{"n_kv_head": 6, "vocab_size": 2048, "activation": "gelu", "rope_base": 25700.0, "attn_scale": 0.125, "bias": "qkv", "init_std_qkv": 0.0245, "init_std_o": 0.0, "init_std_down": 0.0, "beta2": 0.95, "schedule": "wsd", "final_lr_fraction": 0.0, "batch_tokens": 262144, "doc_mask": true, "dataset": "wikipedia_en"}
Each number is 50 + 12 x the weight over the matrix's rms, rounded and kept within 0 to 99. Layers, rows and columns count from 0.

# layer 12 MLP up, 1536x384, rms 0.209, rows 145-178, columns 288-383
46 65 50 61 54 56 30 59 40 57 60 25 71 65 27 53 58 56 43 69 34 53 56 43 46 66 34 59 28 55 63 33 30 42 55 38 43 70 60 49 59 69 56 30 61 46 54 35 57 61 64 54 38 39 43 58 46 63 34 60 71 36 56 61 56 65 36 40 37 46 67 61 66 64 58 68 37 61 40 66 46 24 50 46 45 61 42 37 48 39 63 53 66 62 47 49
35 54 68 35 54 44 64 43 35 66 36 59 42 21 40 36 44 44 36 58 44 58 47 43 37 46 39 62 39 59 39 70 84 59 36 41 43 45 51 63 49 65 59 47 44 42 55 55 68 45 54 58 53 56 55 20 44 04 50 45 21 16 44 42 55 63 53 50 43 47 51 67 43 55 44 40 42 48 66 49 55 63 41 55 46 38 35 54 26 61 45 53 51 49 49 54
30 42 48 62 45 52 62 33 77 37 52 33 45 38 52 62 48 61 34 34 72 48 36 50 33 36 44 38 60 66 46 46 48 26 45 50 64 57 42 54 57 41 49 67 65 34 33 57 57 59 73 44 54 45 58 59 60 28 48 53 29 57 57 41 50 37 41 55 65 65 59 62 44 48 29 46 41 53 22 51 55 37 55 42 55 48 58 38 56 66 56 53 77 48 52 45
53 47 47 54 38 45 43 48 25 28 56 52 34 23 51 57 61 53 66 61 48 52 44 40 57 50 42 42 55 52 61 46 51 36 29 38 40 61 40 60 59 64 52 53 58 40 34 39 35 34 55 71 53 47 59 42 74 29 58 35 25 61 54 44 54 50 47 72 30 26 54 53 67 42 51 33 41 72 77 45 46 53 60 57 64 39 64 75 52 59 52 50 53 43 40 23
68 55 63 54 44 47 53 48 19 61 56 48 75 49 59 55 45 50 51 37 50 50 59 44 54 45 40 50 54 46 54 47 55 49 62 60 49 60 38 43 68 58 53 49 39 77 70 50 43 54 40 53 29 45 47 35 34 67 54 41 47 63 38 60 66 54 39 42 40 86 52 39 50 61 27 57 47 57 64 42 40 49 35 50 40 57 45 52 41 58 42 35 67 44 69 63
60 49 45 54 52 50 36 49 36 77 35 57 62 34 55 57 55 32 54 38 49 42 54 47 34 53 40 72 41 61 47 51 46 60 44 57 64 55 39 68 52 61 65 49 32 54 44 55 44 61 38 61 51 52 60 48 72 64 56 43 46 40 20 67 47 49 40 63 31 42 76 66 30 69 54 55 69 53 61 55 42 31 53 45 54 47 56 58 34 66 44 48 39 47 50 38
41 72 58 32 30 60 47 45 39 49 67 55 41 22 53 56 46 44 44 47 59 44 48 48 49 53 39 62 32 51 59 45 44 31 44 59 53 48 44 34 41 34 56 30 47 49 70 64 46 56 66 47 54 44 44 55 29 35 55 43 55 64 62 44 47 45 50 62 26 39 50 57 50 42 64 50 52 51 53 22 62 32 71 16 28 42 59 35 71 57 42 33 66 55 10 55
16 44 43 33 82 64 48 66 57 45 54 33 22 59 33 37 57 47 25 54 35 29 48 76 50 54 45 49 36 57 46 50 45 56 80 50 43 52 36 56 55 47 42 33 51 48 41 48 38 70 57 24 44 49 57 53 65 47 40 61 43 51 62 47 39 49 67 62 29 61 40 44 63 55 65 45 51 68 45 36 64 53 45 57 38 53 53 51 40 63 45 61 46 44 47 55
62 33 48 50 53 57 59 46 62 46 40 53 66 54 46 36 43 65 52 66 52 71 50 27 55 43 50 52 64 52 42 52 57 43 25 51 57 54 42 65 82 56 38 70 59 47 32 48 41 42 36 40 29 45 57 53 57 42 57 63 45 38 53 45 60 52 46 42 60 65 60 42 70 56 70 38 60 55 60 41 43 41 51 36 28 48 56 45 53 63 54 59 44 41 28 49
64 53 56 45 56 39 44 56 68 54 45 41 34 54 66 49 43 49 56 71 55 40 67 47 59 47 62 37 43 64 36 56 59 51 51 82 47 53 49 51 59 59 46 45 65 61 51 34 64 55 30 39 53 55 41 61 63 34 35 53 27 59 56 44 51 36 47 55 53 53 42 27 52 48 51 48 30 73 28 53 33 63 46 49 46 61 46 61 23 34 64 33 40 45 64 34
42 45 66 57 54 40 46 53 41 65 27 50 44 50 48 59 51 55 43 70 35 63 53 50 66 62 66 48 82 36 50 50 71 29 53 56 41 53 27 47 31 43 35 41 49 43 56 61 67 51 54 58 67 61 47 37 48 44 78 28 58 61 68 36 38 37 56 41 38 24 61 42 44 60 44 32 50 52 59 50 47 54 56 63 65 46 46 43 51 40 64 56 44 28 32 53
34 53 58 62 52 58 37 47 46 52 54 40 49 67 55 56 57 43 36 43 64 45 51 59 43 59 45 42 53 22 62 55 73 50 31 54 48 81 44 43 41 73 57 36 53 46 72 73 45 61 45 36 57 59 41 33 54 41 51 57 28 43 52 52 55 40 52 55 44 50 35 80 43 51 56 53 44 58 50 56 65 43 41 53 49 31 52 53 38 56 50 25 44 50 59 54
66 73 61 34 45 24 49 56 71 60 40 45 56 43 55 31 62 60 42 40 60 52 44 44 46 51 81 61 54 46 60 24 58 61 48 45 66 51 36 63 39 57 72 51 77 45 42 59 66 80 47 51 55 61 20 45 25 56 53 46 45 37 31 49 57 37 55 30 62 42 52 51 48 51 43 29 54 64 47 46 50 66 48 48 23 50 27 41 51 70 54 50 51 41 48 58
62 59 40 67 50 43 31 52 46 48 32 42 50 60 52 34 29 55 61 52 38 46 47 32 47 31 39 44 40 59 68 51 55 58 56 45 72 60 14 45 41 57 53 19 51 46 49 56 74 36 69 70 46 38 59 63 40 53 73 58 32 67 42 24 60 45 58 60 41 57 43 51 42 59 61 30 41 72 43 37 65 58 69 41 68 37 39 61 45 46 48 52 58 66 48 62
54 63 44 56 65 40 48 44 64 48 46 62 28 46 53 62 52 63 37 43 44 60 69 54 46 41 47 31 34 68 32 61 66 49 48 71 30 60 53 36 42 49 55 43 34 27 58 44 41 43 68 50 46 55 37 30 28 60 48 58 70 28 59 55 53 43 60 45 40 40 73 73 62 73 42 46 52 62 35 53 61 44 39 59 37 52 62 56 45 55 44 66 53 31 47 63
66 57 48 55 59 76 60 53 56 58 41 46 42 57 48 56 32 32 42 47 69 56 35 67 76 45 60 32 39 49 46 40 65 38 44 54 26 49 48 61 57 57 50 57 25 35 59 50 50 55 57 50 56 65 49 60 38 60 45 36 38 61 64 41 29 69 58 33 37 69 39 39 47 34 43 59 72 54 45 51 44 63 49 49 45 52 55 62 71 72 31 38 43 21 36 64
49 43 66 58 34 54 35 59 59 45 37 28 47 42 58 49 38 53 32 56 76 32 41 31 50 57 50 57 40 37 39 55 55 53 38 64 55 48 57 45 58 50 41 34 28 55 59 54 77 12 38 28 52 45 52 40 16 57 30 29 63 42 41 51 35 65 42 50 54 48 61 52 36 34 66 52 34 51 41 49 39 47 36 55 42 55 67 58 44 74 39 71 48 60 50 65
38 67 48 29 24 46 46 56 28 48 57 49 51 49 32 71 44 82 45 37 55 62 39 48 60 46 44 22 27 73 72 61 45 61 53 50 59 71 41 70 48 55 47 45 67 63 57 63 52 54 59 37 51 58 59 50 49 45 40 51 21 53 28 68 59 67 47 54 43 27 52 60 60 35 52 61 65 65 50 46 49 59 37 53 35 40 44 53 63 38 69 69 67 56 72 40
48 52 48 55 65 53 50 55 64 62 33 47 70 52 35 51 49 51 58 61 39 50 52 62 55 45 53 55 54 45 33 46 48 55 69 34 46 44 38 25 48 63 43 41 58 54 53 50 47 45 35 49 31 52 50 27 30 54 64 42 39 64 59 39 12 35 52 41 51 38 64 57 36 43 44 13 59 49 51 65 43 23 44 40 42 69 47 78 48 49 56 55 51 52 27 34
44 42 50 57 75 76 51 48 51 52 60 47 44 54 47 64 36 56 28 50 64 73 38 49 68 51 37 47 51 14 65 49 59 68 56 42 48 46 47 56 59 34 43 40 42 63 49 73 61 41 58 40 34 50 36 29 23 54 46 50 64 49 30 35 45 36 38 54 42 53 63 46 46 52 47 73 62 43 66 49 48 56 61 18 41 48 41 44 36 42 67 41 61 37 54 37
46 54 39 36 71 46 58 52 53 40 68 51 58 53 28 69 48 55 55 27 58 67 47 64 37 26 55 48 26 47 55 49 62 53 39 49 51 59 18 43 49 56 63 45 37 57 47 31 45 63 47 64 45 49 40 41 45 59 49 33 41 48 63 40 45 45 43 58 41 52 54 40 47 76 32 50 45 40 49 43 70 43 67 87 47 51 46 35 46 51 41 47 46 55 44 46
38 46 18 62 39 38 69 59 50 58 63 42 69 58 43 41 54 53 38 56 64 45 71 39 31 46 53 62 61 66 45 34 70 50 39 60 58 39 58 53 45 42 58 44 57 54 59 31 76 57 27 58 61 64 55 61 69 59 36 42 31 26 40 44 39 21 58 49 33 61 64 46 59 77 39 50 59 42 42 55 57 59 55 54 27 42 57 50 58 75 63 48 48 50 66 39
25 58 56 57 18 51 49 48 32 53 48 65 60 45 38 68 62 50 49 52 39 55 60 68 44 54 49 41 45 47 44 46 44 79 52 75 54 41 46 48 82 87 31 34 43 70 23 51 41 56 39 48 57 68 64 47 52 51 51 64 59 35 79 41 34 33 43 61 31 47 58 36 51 50 41 41 65 39 57 35 34 53 70 61 52 55 48 54 49 60 36 61 57 39 56 55
63 52 60 67 61 54 62 46 67 41 52 56 59 54 49 43 49 57 46 63 53 50 40 54 51 47 47 38 57 54 24 65 50 30 47 36 44 52 53 68 55 56 51 53 54 61 85 52 48 56 60 21 28 61 46 46 36 71 31 49 54 51 60 48 36 54 54 40 39 50 59 44 39 34 45 39 52 45 50 51 48 68 53 60 59 48 50 62 41 36 47 56 66 44 47 43
20 45 30 40 08 57 38 56 58 45 66 65 45 50 48 39 48 54 62 63 40 44 61 60 43 26 57 54 57 39 57 40 29 44 54 61 55 45 41 53 56 47 12 65 36 41 64 48 49 33 37 60 50 68 55 50 49 51 67 35 39 32 59 54 58 44 41 53 50 41 49 33 47 59 57 74 42 48 43 53 58 43 38 69 54 48 57 37 69 46 58 45 53 35 44 51
35 58 66 31 44 49 33 65 52 42 46 28 45 40 50 44 36 60 29 37 36 52 74 46 42 44 38 78 60 43 39 51 74 59 60 40 75 64 51 49 62 52 64 48 46 46 51 40 42 40 65 78 58 53 47 44 51 73 62 66 49 42 53 62 22 23 54 52 38 44 54 45 70 41 48 67 49 46 49 56 38 40 55 61 47 48 53 55 55 53 45 59 32 54 66 47
51 61 54 41 47 46 40 56 63 48 47 62 46 66 42 47 33 42 62 61 47 35 43 33 42 38 56 28 79 46 37 70 55 34 52 60 61 46 37 51 54 53 72 31 63 66 55 59 49 75 48 55 56 57 53 64 41 57 46 43 42 72 53 41 42 49 63 32 47 34 46 51 41 46 58 49 50 40 42 80 38 68 48 44 42 26 40 53 48 40 62 57 77 30 30 37
57 53 42 70 50 44 42 43 41 65 78 69 49 53 38 37 37 41 54 37 64 66 43 44 61 73 48 48 58 52 39 37 50 36 47 47 60 43 51 24 55 56 60 43 54 65 44 51 48 31 71 65 57 52 48 50 50 54 52 48 55 35 68 62 53 72 72 48 54 36 61 38 53 54 57 44 54 24 67 48 60 53 57 61 25 61 49 54 46 54 27 46 59 40 54 62
48 32 43 39 41 62 63 24 51 66 89 46 50 67 42 58 53 54 51 28 53 37 69 42 57 57 64 50 59 59 43 51 63 43 56 43 56 55 30 58 45 58 48 39 70 59 50 61 65 35 33 45 49 43 24 40 42 58 52 42 51 51 33 42 53 68 41 52 42 42 75 49 46 69 28 59 38 50 44 23 34 39 47 52 58 46 41 53 56 43 43 70 80 43 45 62
50 31 44 47 39 52 20 61 56 45 62 58 32 33 52 47 38 51 56 35 54 45 29 37 40 59 33 43 51 43 62 40 34 56 40 47 50 47 49 39 37 56 44 49 59 30 43 51 23 65 56 40 58 43 45 37 43 41 62 53 30 41 39 50 47 47 55 45 45 52 47 63 50 52 59 58 40 60 56 52 52 42 74 62 61 45 57 61 53 44 36 43 36 57 56 60
37 29 36 32 53 56 53 52 28 35 47 31 59 52 45 61 40 32 57 48 54 58 58 58 54 38 50 50 49 37 46 37 75 35 35 50 65 46 62 40 38 50 61 60 58 46 41 29 45 38 37 69 40 37 41 62 46 67 74 34 46 34 50 42 46 71 55 50 50 41 70 64 47 35 57 37 49 57 50 59 50 47 54 46 43 42 54 46 58 50 65 35 42 40 65 46
40 51 60 72 48 74 44 36 56 63 46 41 33 54 69 45 29 50 43 55 50 59 52 41 54 61 52 61 38 60 60 33 42 44 28 47 41 60 49 48 72 44 66 54 48 52 52 38 44 59 55 42 47 43 48 58 57 50 48 51 48 56 47 39 42 55 47 52 57 49 40 58 52 48 48 29 50 32 56 55 60 30 46 36 34 52 47 59 50 42 64 52 55 58 44 39
38 42 40 24 39 43 58 52 55 44 56 52 58 36 45 43 68 58 61 44 44 73 52 53 74 33 58 46 39 46 53 60 40 54 57 45 56 61 48 40 32 55 43 31 49 79 48 52 46 41 35 44 55 72 43 57 46 46 57 48 45 38 59 49 38 46 50 35 48 45 22 42 31 41 42 52 42 46 79 52 68 46 55 57 46 52 41 57 65 41 50 48 64 64 49 56
35 45 40 47 48 48 66 60 70 84 55 65 65 07 66 42 21 34 56 58 38 41 63 54 43 43 52 56 62 45 69 43 42 53 62 47 51 23 40 28 56 66 56 32 59 57 66 59 41 51 32 43 25 46 34 62 37 42 39 37 54 55 44 51 61 63 44 43 50 41 50 42 35 62 35 49 51 46 53 36 32 35 44 48 43 55 55 47 66 48 51 49 42 36 51 29